Weights of a small GPT-style language model, trained from scratch on English Wikipedia.
Size: 13 layers, 1.62M parameters.
Training: a variant of Muon for these matrices, 10195 steps.
Each number is 500 + 50 x the weight over its row's rms, rounded and kept within 0 to 999. Layers, rows and columns count from 0. Numbers have three digits each. The size before them is the row's rms in percent of the matrix's.

# layer 3 MLP gate, 256x64, rms 0.248, rows 240-255, columns 0-63
098:551534458533534528484555558467533438438516493462519601501406564492572483440521544481492502516492393653561485531513503455506520488550550585525411471462564529495446477504436507437485469537595561
104:627499539483505530491473603421485466472562505492503516536474507444501463495533496466519552414563483573444559479449481648496531473432478567463502395536503444499489520513553561448486431465496391
099:494495561580538440452499490497458420547487457552542530493495510413537588514498518451568538453486479483495448527458558426579560476551449459525496449517547467608549676519483534418486452516473499
110:557487471545451510554475565362505508569460542586537481510522518451551510505530497494521418457451514478610414525510518462578577461492550461565522550494522569534435532436550530539605474417495457
104:441453523568510511532546536476551522495454417444493594522470515470401531556506539524479431474488480456519523520535444550578424519427463566529475385484548397505544489599467489433427505507574430
130:463476517518482542594460551482527439468453537463476513502532538475532398493471552404492436452515529474529513407543554520518604449525502489402447446535559327542462529501480566486494496432445504
090:466449520462449551541550563471542458478496401516511467512454473490596471560476445507508485445461542476518526458483476567494527497510422487420526552523434644540467571547498548499576391372511511
093:497472461494565508493482569546512464417443545431555517571546578522421585516477404523562475523525457529549503478476439510518506495435416462490489432540482420542440617519433500451539402435538460
114:578428493586501461556596471500472471496427442565507557477469601426527490495516484495590471606512536490453472503494478457624538550535443504483492549487529554566462600484525482472497527422513411
161:528532519443508468428551496502410466438491414506523485460519530514389539547419468513608504466478449396531502508492483556486443441540482474503388477540498440436502562569455451418549439502536584
120:563432518503543534439553523461550434470445451420554557503519521384560491455500414506523443543440404478488451500452473473459481519510498474581476449494432456608562585522569476486498541528401527
081:617499497515537473482460484393484533611504462510473497533422463471467469516581557530419388444395444444500526449545497530552508486508503568559406543455577561492444514477494453505472458534552488
094:500553563437492440466608486502477510523442495476582541500501451536511505438452466359580475395535506398539488534492521471503483452641458508547517577530487539511508584534493480453552483512568513
107:504479550540493510591473496484563519433524568546441547624568506509531415456440547409530479547572553579447530555527527485514476502536460464457485463446424466510571434466558575472438560557566506
088:491501449559468507403407567487448461488561500488505549519462522423584540435562491415486539524496435554490482497499517431555576484504510446469433472501618506522450624548484432410541472449503467
101:446475591515430528514445498485447512548474522447555472543450466461442493385407500524478478529463454498436532511507542591523419551485522442418473473569494498371434517503509634531460502503539544
# layer 3 MLP up, 256x64, rms 0.26, rows 240-255, columns 0-63
095:592486407534478525554485443508584558542456526497474435535474473439481499412592521559513471533579518557415462508467475404533463479555509510488410506543392519556525489433459497444462502597461456
098:482455494523451452503556423580491569507528486515474456390458469569418350461536523554567408489555521484501549452465481431536416495494508488501435549539536474521511466460539489460515570515594578
101:482516489488573500555533538506490530428468477502390402524592428551479516498558508488456467552439504444377494536596482560477424545489501570532470516537496532421537361507488449513450556533514521
102:418488421575573537549509445448561516531534494504553494555456474521495616483423468494460596489558579547479545567480512480439579522520501571546525478416476467482509478493491463435599511595557442
098:409522446561505467504492529571509542457423519486549484462565505534524546447522530498485471413462550452493444438517456519467448456438515577551574408514564368459570486511475549564397531578481499
133:448452424468417413508491511552506476601516447642532541417502546470522449507453501478598457460520547498456559443513529445536547479532516445447472486496524457614557463552564479545470532527430469
084:535476516492469516520490468481564567522499499425497428540503603491545357495494487501536503531480562455456415486457477548497432522428509597358452477500538546590522550564481539568487493546452568
091:476495561603359507558620517545455495488513394618554525462451469506528561431554541553488519478523539483466459468517492541527563490505581441513456513487520591515478523427480445448508456502472457
102:482590505571470498460472468537557532564470422524544524488489474492591368423581504521507475535465582491560438454526532487499487548452497529465515525539519597512408410399575533490455572524525483
055:509451508441416516574490505510537499484462564526508545568583471448521561599468564518419566436564466470493499526562485475416482532442496571550490526490557450394490427481438384489511466589489498
126:469488429479466565469517468471462530543503502526421427513475496525521447558409512516510535416492490535522524417378464537505481524430528527514456497573541605399428415461439527561567517591560496
077:458427508518566612524549480469495568505448378567523521506463503554540525546449543511557447413403482475504443437509496561479475532559521485524497507398572497512441479506440525602423453457537553
090:482464479542525481501488547555527457520544503440502544529488441342555520612415517481466529455524516400498505481481439429500497479456473506486458497500613502538568626553481510400552469544517552
084:484579540461506467489574496435540529529502429553463563514469474504541409523520404438551516514618567488569508535602427500496505541561499519514537550406571491413458480478455499429534475483602482
115:499429478504534447428402420544502558495568443553510480488473600483419548486482514467605532513490451491538529557468450454515499462470430503547549523444366498517607547491521513559419459533451463
084:414492559504449573474531509475591544522506537435566524417580516519455510507511425542530577507574469496495486519562519561498392539457440475598449539571472478524445521448500506464453422560534607
# layer 3 MLP down (transposed), 256x64, rms 0.165, rows 240-255, columns 0-63
095:414481482526522507523562568554506512517512530534554579522485507429537491404645452653507478460476491485450508511477482572463544488554540553466442505398477505503415529542441492566499517448568519
115:425551373517488491458494499432471523535536494440467589356429516428501475491497466513492419562501454486465510479488402526539461461457563473478497587455477492418545408571543498547521549458485533
101:547502436445392581550529458460497513528523568590507520535487486433413504424519600506507484548497545497558515410499533549484449622560537561523501446556538463416433473552489481458568524506501558
105:499465599489535497554440543513580527473467538595522460462470409553530493536573413445490552490473479464571369429518460469565563480480434509562500570564450571499472486538442486495559494460512575
118:488557578526431508444544500540491555586437540480521389574504493477467522560484585464590516428529496531471509494496608442408428537483483540572458478520527531552438468413449540535588498554501504
117:440476534559459489412595565533476629522482572466563485427466470421518433477448492550498543414433558466440529558451384490510506585494520468568552517466492476469511560479530439548472493503520531
092:482502508485521609459549458543518493463504529487497509494462505450522452537415448451458483503480442503451609435532447403515477529557480483582449567621573523455559406473543541447522587449471425
089:551571488578486605474515480469530543410503491511579456413561550516523599554513490420560517503483493572498578500528496468556480446519533395487543521448531478503562590505447497470477538514636510
105:553458504483626489515485494385506473531456523543504522556433508594600498500532552514472475488568529551408517566536483510450519426532568497589459475440507389484511516614459536543451543503532521
101:517420533516534554520457493479509556531485508511516458511513517472597449439582488541442459497583557605533517491506474427555503529466513591428564495630507562578501462434549557535518565509471395
096:585520540451554516514475431478593564522445495481486515491487434499549581471482374530549427527441440442578448524482467449627493503464520468404444511393486533460525502514568468488455556485500522
088:496394519512486554493596465467596430392619514443509373549509508492484534548536515516508452552509536497498514595462482517521504477540484448417582430546525516484527563524450495547465464571448472
086:469454550508505471454555542469565574462498522506560466482500540560497440458464557526378491439462535516521353467511442516596453546531479550549591477603505526536408577506558523558501491495522469
102:481460427539496533547478486403424379393490545540484517470450538546495571457474512434543527485408599576483517449450486450473540518517522468559521483462527480421445448438601492460502499506506590
097:492472506458508459485407375568571471501532473548462497520494588546381532523515530560597553481500533435447500531433500465459469506450399498456516525482408458501511503476532482611454416454454507
089:579507474465532457539456508574509382385421519575473436538469555559579507519570447462465495492541538504537443475511441421451591518508526468525499571505510427470511472570552415530521503423551467